config.yaml
beta1: 0.95
weight_decay: 0.2
max_seq_len: 512
Each number is 500 + 50 x the weight over its row's rms, rounded and kept within 0 to 999. Layers, rows and columns count from 0. Numbers have three digits each. The size before them is the row's rms in percent of the matrix's.

# gate: layer 3 MLP gate, 576x224, rms 0.0447, rows 463-472, columns 0-223
# up: layer 3 MLP up, 576x224, rms 0.0433, rows 463-472, columns 0-223
# down: layer 3 MLP down (transposed), 576x224, rms 0.0395, rows 463-471, columns 0-223
gate463 101:559478488480530354437549541605550413527517510487572568534484496445469485503581538498532452423557456543493518504592511462607423530510474532449624536501499540497497507533397530529518490470493457531503585557534463531435492486595606475519480488514462570488519405557520613493490556552473493557350570478535496531471436483457579514501449460509592457468509616448480530523477551437484451540471447496610483391543474596596501550511410446414447540482539433476520471505480569582514522537478487524554512386492461440488467570585457524498486540504505473489540513483522501512489524489452595531445506543482550496497432476528477532483543472561467421511511434428572444407520527493575494581496
up463 095:539547455429468494494533431425535494489515440461539477556537414486532476576422378539482457490426572434522354586438501495410508487497499472563496527528486456432558476467602526473460521508550531548428555529441546480575450494610504489477502531461479466498392541440433511507615397501524537516535357518536548517445577442527468531542525443500444539605428522474477444456568538520515599523490393514450545463491499497394484497582513577557522551442480494523528564586472527522549496530557456492496373471478555483580563425487499487573488584442498563612535532550482510475512494415565545492482534437528474465523504453420480509428521433476483455536531512516526455483445499468525502501564
down463 098:509508452504486445536537474639402534502432573417546552541461414499457509523506572563499445560424504556496487559484472536550563510547491548371521505549567393501478483565512499544543513550481593463500508475504635529513552526480438491533595456636540610556461528548496507388510518478452453589485399474533550440517511528501547467533587530534476396496476548477506467551496477375505415536485486471518422472429529571489460500474486457508448520499426478590516530477495409528420468507497416476552483535465511533384479440534563506510529513498465530444484499451419489460500518553533511477519537511418616476434488391556576492407480462438493460458410514498505449427476499540503484457496
gate464 103:524539592413508484451579540444511487536600525407468465459484500505456546589498514460536520448488567549358490504379541561501491464594521459513442517602472590508525542512488468438535525488360418604491512580511506510581578543509519576571476506528494516496533477523488444587470535543584483562467541496555504499434347497522521585562474441480480547588457540398464461528493506538478466584535428499481566463487484466457494473615427552426488515572519480509513534524518472498517552451529437490556502459565427502498525545539445615418506485532454432534435456544527525546545523433501475565448451466515524499458521554527501510610493428506460496489484471588552536488452482573488571593482
up464 107:503538534489469538490467513536548473487503488475500530540532492512565510434524433562491464532500559489524531481531476457455496439422490500526551495540482430454473533469486420463535517457462533481471471513563424636531490486433537442477540426490466475455506533554386524591493461435422514470589531436567488518577527427549526437566510510504628445443495558495503542562531432450481522554531569584552591372553443551585516396460472441464598435466525470521563359510444559547557505415520522395513476503562472467528456428417513487586507448540532532502509517398523572511384458535416490487529511544457507418561565484512499487547427572490574530488413467526472533505528412529573474417563
down464 104:563563531539559467471495422519479534546428549462437441479458434606671548518419494467549476484542470485490483450516581475484518467446479528625529542465548566462473469480533522456555551595558461461439516491531533531581473465463541605506569511457503491502525512504452527466461599487480528531609642492483509447532529560478484472504517570522499410445564486556523517484471566549520517482537588471517608549448539513484542487510457485518473532453511558511558534438476413461481528552553472509525453513530552607513463425476477436477492576407535495461545577455490484523572425492423539518447597596528526473497569499463436571519508503639442509438481607423475516445485570479617517510501
gate465 102:498495452533534479521568530531359461493474482399572542427595541481492534507515494500418469485536479621441498601439453430575515472607412481495398481506545488474455534519493465462534537584575523539480519573445510433477541589479471546610455461491410464510492485487380391450434557445533475522545518465504440517481483576490513585585488504473511552556482516521450511580462442497485509587452631584441486546566462501527512528472439464524499508542529563459531506551466512401440445454482408493481479473485569462532516485404458542408515496531474541440552549438538473586587465503502477547530543536343470457468523490494451532525469583478518533540498584479511553430518466537523491445511
up465 099:547578510540512529526488492433529532460512486546416544510448460421411414575508494666565593616522438523550575440521578501508538523588496440578459565464431527543519483490435524481528481543470572486478562479518410493468491493478521464528463478502536442550481481555491529517572564490515564399489423483474434479492561470460466586469479437487481504486461508512552438418478526478518478560471472497511461569603497580519419509496507541511531547437618598445442461508567607481477461491497532509521492604455440527438411469541487545554526469494436464519466529567439532579465475427461459376497525505454447555585443612465459387421463480498467469565440462521545491466497441540460567506529
down465 103:477534398407534443505556510514546470470540519593500527439519484459563574522587449429482487350482546455549501517485526470486502414494562616535507529513538438502433505468490588535499531444533516484477508522480552502446433493594469487415550531554476554537515499553516427509516439546454564462510481508521544409531490581488524428520500471482567429513525602427445605529522515498421474415603515494477589417504445460655462499519573494442494507548414438471481509579521459539550619521480544461507459430521559496526452573419500540439499572493491456521493463452554499502500472593540530441562455524582489397469556435563484527605526493535514479438448489455535491445420566419482522552494
gate466 089:451495537533515517441490566454490514532442480501502417536491481502505614436539501520486447571504540466494557483500501533539454451438443519620470477472540516484497430418534552549425560416498506528461471486589550499499439442586472472476467456524509393643487547517535558507522479422517438586525551547571515494422520463514477458479458435536603524518556601483474567544525425500431417513458530504526539509496454527516481518457554410366527563482545472584497552548503533425543427564548467447497524628485484447517566569485551476522483400466560411489518492549547473517386518503486513542459417554594434425523545478512506560479546486485552458590600447436460485514466536526503525539357
up466 092:522529425494447473515507586526415509527493490387489493487452466495481440479531505553570414519482523560519525543550540509522481402487581540519478462485489487388402468533564587514386478487421505564539560520512542409443547480485556473521487530563541488518490426483377448533453487459591509538457515474441558451565492477335477616490485552456533580513523511469477495489572458616571608486450483477515495533526471449599568523504490578531500497426448527425453460475560475553530414522550572509477376460483417492561520488520584449550561509518541553532531504440480620515502447561494473536523434500396504540481433489498479400545476572499516521549537498503463563491495445555440504582515
down466 097:463470538551492385413425412470490489482550561463486459518387491493577491515505491498600557579479430412428410472500455520433571508515496507488520515533546538468512407476423541492632519423374567582496568518487527532477555455429472436538508549515512525605556426439489518481528531563493455474482491500471476513507509498532398496500460469488444426543519484568442550514455480566429424444452557455552495470503497482461503504462532503475510473539509482470578453511584467436418437521451526544572440442536528510478529461510462454470528499489537404499518443512518425503476422508517469508464478562442525477392497496408544451452461516445539483555563490480553500400712443536582550535576
gate467 103:491512594566430424542543581488531522502452502464420517471463494498462412415495453488482412514526519495361520471562416552432580511494447480441584465574550597561463552541498486545466484512521551451510512452419464437503486541512455520577560511439539490593572549480499535566539432444515466523410441420460412500506408479552560557428460478567601560377506529557405424504583550492465562531526517499459475493539476463453542477501496409505476500432472370491496500474555475496543554510549472499560518553543520520456597515551510481523585512512502502461500496479484512489639494528436377513538440560506540499517449439467479560558563571507544508515476494392509590420494477459483536497451
up467 102:542447465541593517473523556517448521453479555500524534519487549471478451528495491466478450482459504594546492569414468510544539447525500426512522485500448409551557546527551392428598545489517385434527437542488457477589513506503502455550570456485461493506547481496438416513433515497497473422538571558518462508577482503425502508490504408411523527497547407509467523483486512436525448618513430468502492608534471408595495453483510529506516491546439541481464504570511546563502571489410530460562478394535532458478549574584436513494526564608478503459545567434443500548549442601467627434488499487456563576523541545469599487541509487619432595471461427462575510529497460419513519566550
down467 104:428595436577527482522386509442452371520476554497474567558571558565513432421499429530471425505564436500471463503587503492447458526465546523400546558511551583508469512581540476482437479481579485500519496465669470507472483453454485494571486604489519493540416514515505460597389582488506524517522535506483513506429471572552506555526491480503480570472483428511471535571499527473525463444527529502550476514465449442548446518585455520524479498536612480480484525492493468446679503455524520483602526507554439526563525555491500551477434527425460456492487465417447523459563513546469439523540561522486496453461515509401514542494438442563472499442524530530508495529326523533479586571478
gate468 100:568435566533471491538456474505484439375448482528550448504395530505430414517480542542540540441544416491463512545531483585548521440427496448477487493510535513483415474496475421437598513506530533461570354472355466428472533424467538482540462489528450475424506519461554477537547515446419535529463453506407453480414531530490516577411496410453542469542496474496369499512554554526478448523483567483440386479506438479442538494481553518548522552509501489490501462479560473528483517596525593598531551469483450576513464556526485544549449580480483552531523513462492510438550471521366493536574492513477455463553491526574488540401494564523501548483533602429543399545512455441503597536494
up468 097:465510509462523519461539524449486554552526415537545612460445406482396551440518584440484513535446567592478503437501528593468533458558526555421574447396491468450544521451591505565458471522468514482545521563502429541468589539437474503393439526467451527460524487539444492487621476518466545511499460468455476431480544561465478538526549527565514460476524462513471500448457535522489429393518598571509465525442541520419514503450405483583467488485531491492479418337534417552465547494463532519445525486382562486465521439417498503393460426583515447583552547508540466525500495495499557492432470467484444474452577488640431522507508468577466537499456587436466512504524497517460466459511
down468 099:540589417551458494479426458465497588548493510539501452514470501466527491543531508469449482510549567569526506528577510593558510444457520559476524588461468469537478556467493545509463544587403539511418569583552537447487557522507451534474517478485483474475502478461476411532518414487532534574525421491483579488662453415466513496522409524584517487481509551507518505545535370508457591498554584563474449431507446513577532459500464467499500557497530423501448541562480553580513509473458527558512475444555525513443557408507563484411500445472384491486495543454523538472469453462454535532500442513655403509535491484529543541544453506451473507484513450437411611436603485561450516468641
gate469 091:416522554467483572469410475538545450512427529529562524526508512525479448468466436547450501395456564484452553432517580486415466554486441526405524437415497498594500521406603578501497545519480520450420477513534601512407514413506599502460436463491593607492474553535518496491462455461522532519521558452550480545523537467443495451503506432491548473524555468414524627474572561463545513556471481502489543415414502460455570592454483429522571417440501487440473585436447459494458496455484467395522449463513500465448460491428518430569473451532475448538520526560513484355477420399487524454526495524454527416420510498497501590425508533565518459516536459506502427532478547510469449535472
up469 089:502502549492505502524490522449525487515530398549545599562517525522565408430487525399433454439457516545473501472409557486425582522469505476537455438456492637591412480416476435463501510477449450469472501451538523561444503414566505537463480543492536534455602492496488548589431486483474499458478483437482541450504426480427497547449492519487515525564501459443438573538462507470425588456450598588521528435491532412490539492565520493511503455545566584524435489388470424483501520391570598529520482527528495495520403579549496473493512556488481509551523524452485422522440578573471530366491449562445534508599495467557517539506554474567569535494463540403488506457469423601418481510491
down469 092:498520576562569460476483451433509540473479426527498438537518473418571565550537377522480418470464510461422491460535426482492458502488494473575499443524503502525451391543421517411529516455506496508540537507545477498610524550453584366476523487503528464541531404591455497474485454517496443524546579521502531470540602447552583507547497436489520514511515450493537517472466444527463496513477504499446416496496444453458465481567501415544468423527514494501522505501495436591593470508548520451550410519550482369471538487486557473482543568562469537385412502452494458410522474500533464585551492385534445420532521601459426543522513494524497448461494505610590521588593535465616423451483
gate470 089:498544452459516557462466533456480478504597483414392466521470545542529555483483533536472471628506453524518533490462519496551397534390512519590597540538440481503476411483619521534448423452549451578438486452521564487530522594476502484561490534492485437528449487606438499503647457477476522506580582469580440463610480452561618478496594488482447469562528638441468588445497437514486440468462467413478513453463472460432599560535466504474457574514486495455518501468476537449553443536580532414545515440490462505502504455498456481479483562508547465549549443499510617482470528486485471426435476479493580561522564513536496450433523524525492511481530568491531535535473556561496497602458
up470 097:538600415395498529548405505472472487510496456529453501524662527529496550550544471521542497513461475586499557407539448519425513543446480509491537529464490473575491536557549476529452414460485494567523471489501539465539476515557580439487540500447437504515485462474547494414517432503473501477498541462557572477510575482554518473537482330517471481488469516448545585451513366404426476508468408426428537499497456623525481525447430406513556500501456563531444532525558587510513431535395507577436496466454481519457567441495511508500431634604540509507494454579481488427554550538486519550464534470463470544592515512532553444473561425494561462565562549494536466559529509576491479454450
down470 092:484370555434496544437526526586517485579497514580519535570519454538485545530474492494460555411444419487413441505522476519480510492541446519452446423406514475481570491463458510491493517511513579501454612572386492542491518449518412418605526442486498556460502475524504485501511481523494469490409519365504492559483435550487432427441486518531500532502495374461502502578498452481538544509486476483521459548486449402655486557429556509545515464554514476413375552567521508490515435505555437435505477497632535641463503514556470512517531447516495522485558484581460405498532462608515505543541446562623510516460459442490489509556458469480491564570446501488482462443530518551514559532502
gate471 094:523565482539436423453501482442555502497469519440502501490546560514368489509432414537491508527426523530445470536569487512483586623526504602558550583535607534533417457548560540474507550407523523489515486635519442504466427500425517581503550552416518490467512522537501482486496464430466566543546526506514537497470482474629477550586339497490527477539491539501400408539475556528468474470518479488608439434490401617416517480479513516531481523400515499449501464486520508464491501606523515529537412447559478467446546414511508516412508504447492530589401526457465503504485449478483428518454489566470505463516478475519557504521447624593440434474466436450471514531473541539461525490477
up471 092:468434524513493509466525438416449578543491569467447464429493537560524432522515525361483496574469547528446511516556425476431555508501479523474512521484471517498448489564470592589474510567499489539476543440460447458535516452508518605532540460557559520454558442565510528507577621541574481495565548500522478522557484508537446539521473447458491597497547451594507523562488459433490475492451540482531658571526527508548550423378527460499614578467421454465470513462478551508582495511509445522535549563476481517468535509571463521533543520326475478409513464625520538483523488592423489523525494517575546369487506460546433497547609559461506519442567480483454484473468448452533541501484
down471 095:445435524437421492463561501585453486538511536531518488424423442500419529518492526399383581491547473488549487536494468509556479474499546488522536384479463579458460489449485497563436495545524450486506549454486495420524582521520531449460490545581558450576571495580475525521562548466541386495616521468431466478558464499501453529526607468460441536530511553545500519469528488476529468529437509431455515450512603459513480488501441384421452635494459496497536522431508537475575503513441540479428470595427575517520422498551539511478535570495457492535542514469448504506506524451532484426610468458494515516437530498594385457432518529492515489552565508454504468406294436514532497510480
gate472 095:535510591554505488460465558466482501542498546510499567484434538566520421512503469555492484475481425538498598473490567517454474481474490476485567423493446452458538461446552478491528462494543484481559472424382514580516542435530572502550538586551464497554564401480508462414520541469446514553499516365499497532563566491489517606522427514552506563425500554539553463511449556513514519484536495491417502436534424434514432533486631359508416504445499480395576475513493485515445582442549416444479472467491449418518500495438435504492591523387473429453491411532512494519516477522481492542512491486534515576555525446448416442491507471486488545596567521426586491487549463504601655464551
up472 094:461379535518598532435590484566553419496393434534547401583466495475434532456444530547485529465514479548556390482515456545480503546552413464509487528452533533531456467498483487530469573572449551492479416513497474597470578470459459487535535460546453533409487548501443576542415513552474403522492554459520484452444473502457472463431524490466438549520589521495513514495454594429559458560511556461487457538434448465472423441520446533517433453466473446599545568376524423514506467471438510442521457563477511477525511496468542549517553456516560490526459538565514491536610486615539574467450535516461467464506477538588544455455521548526359465439483544543376573456470472466464567529499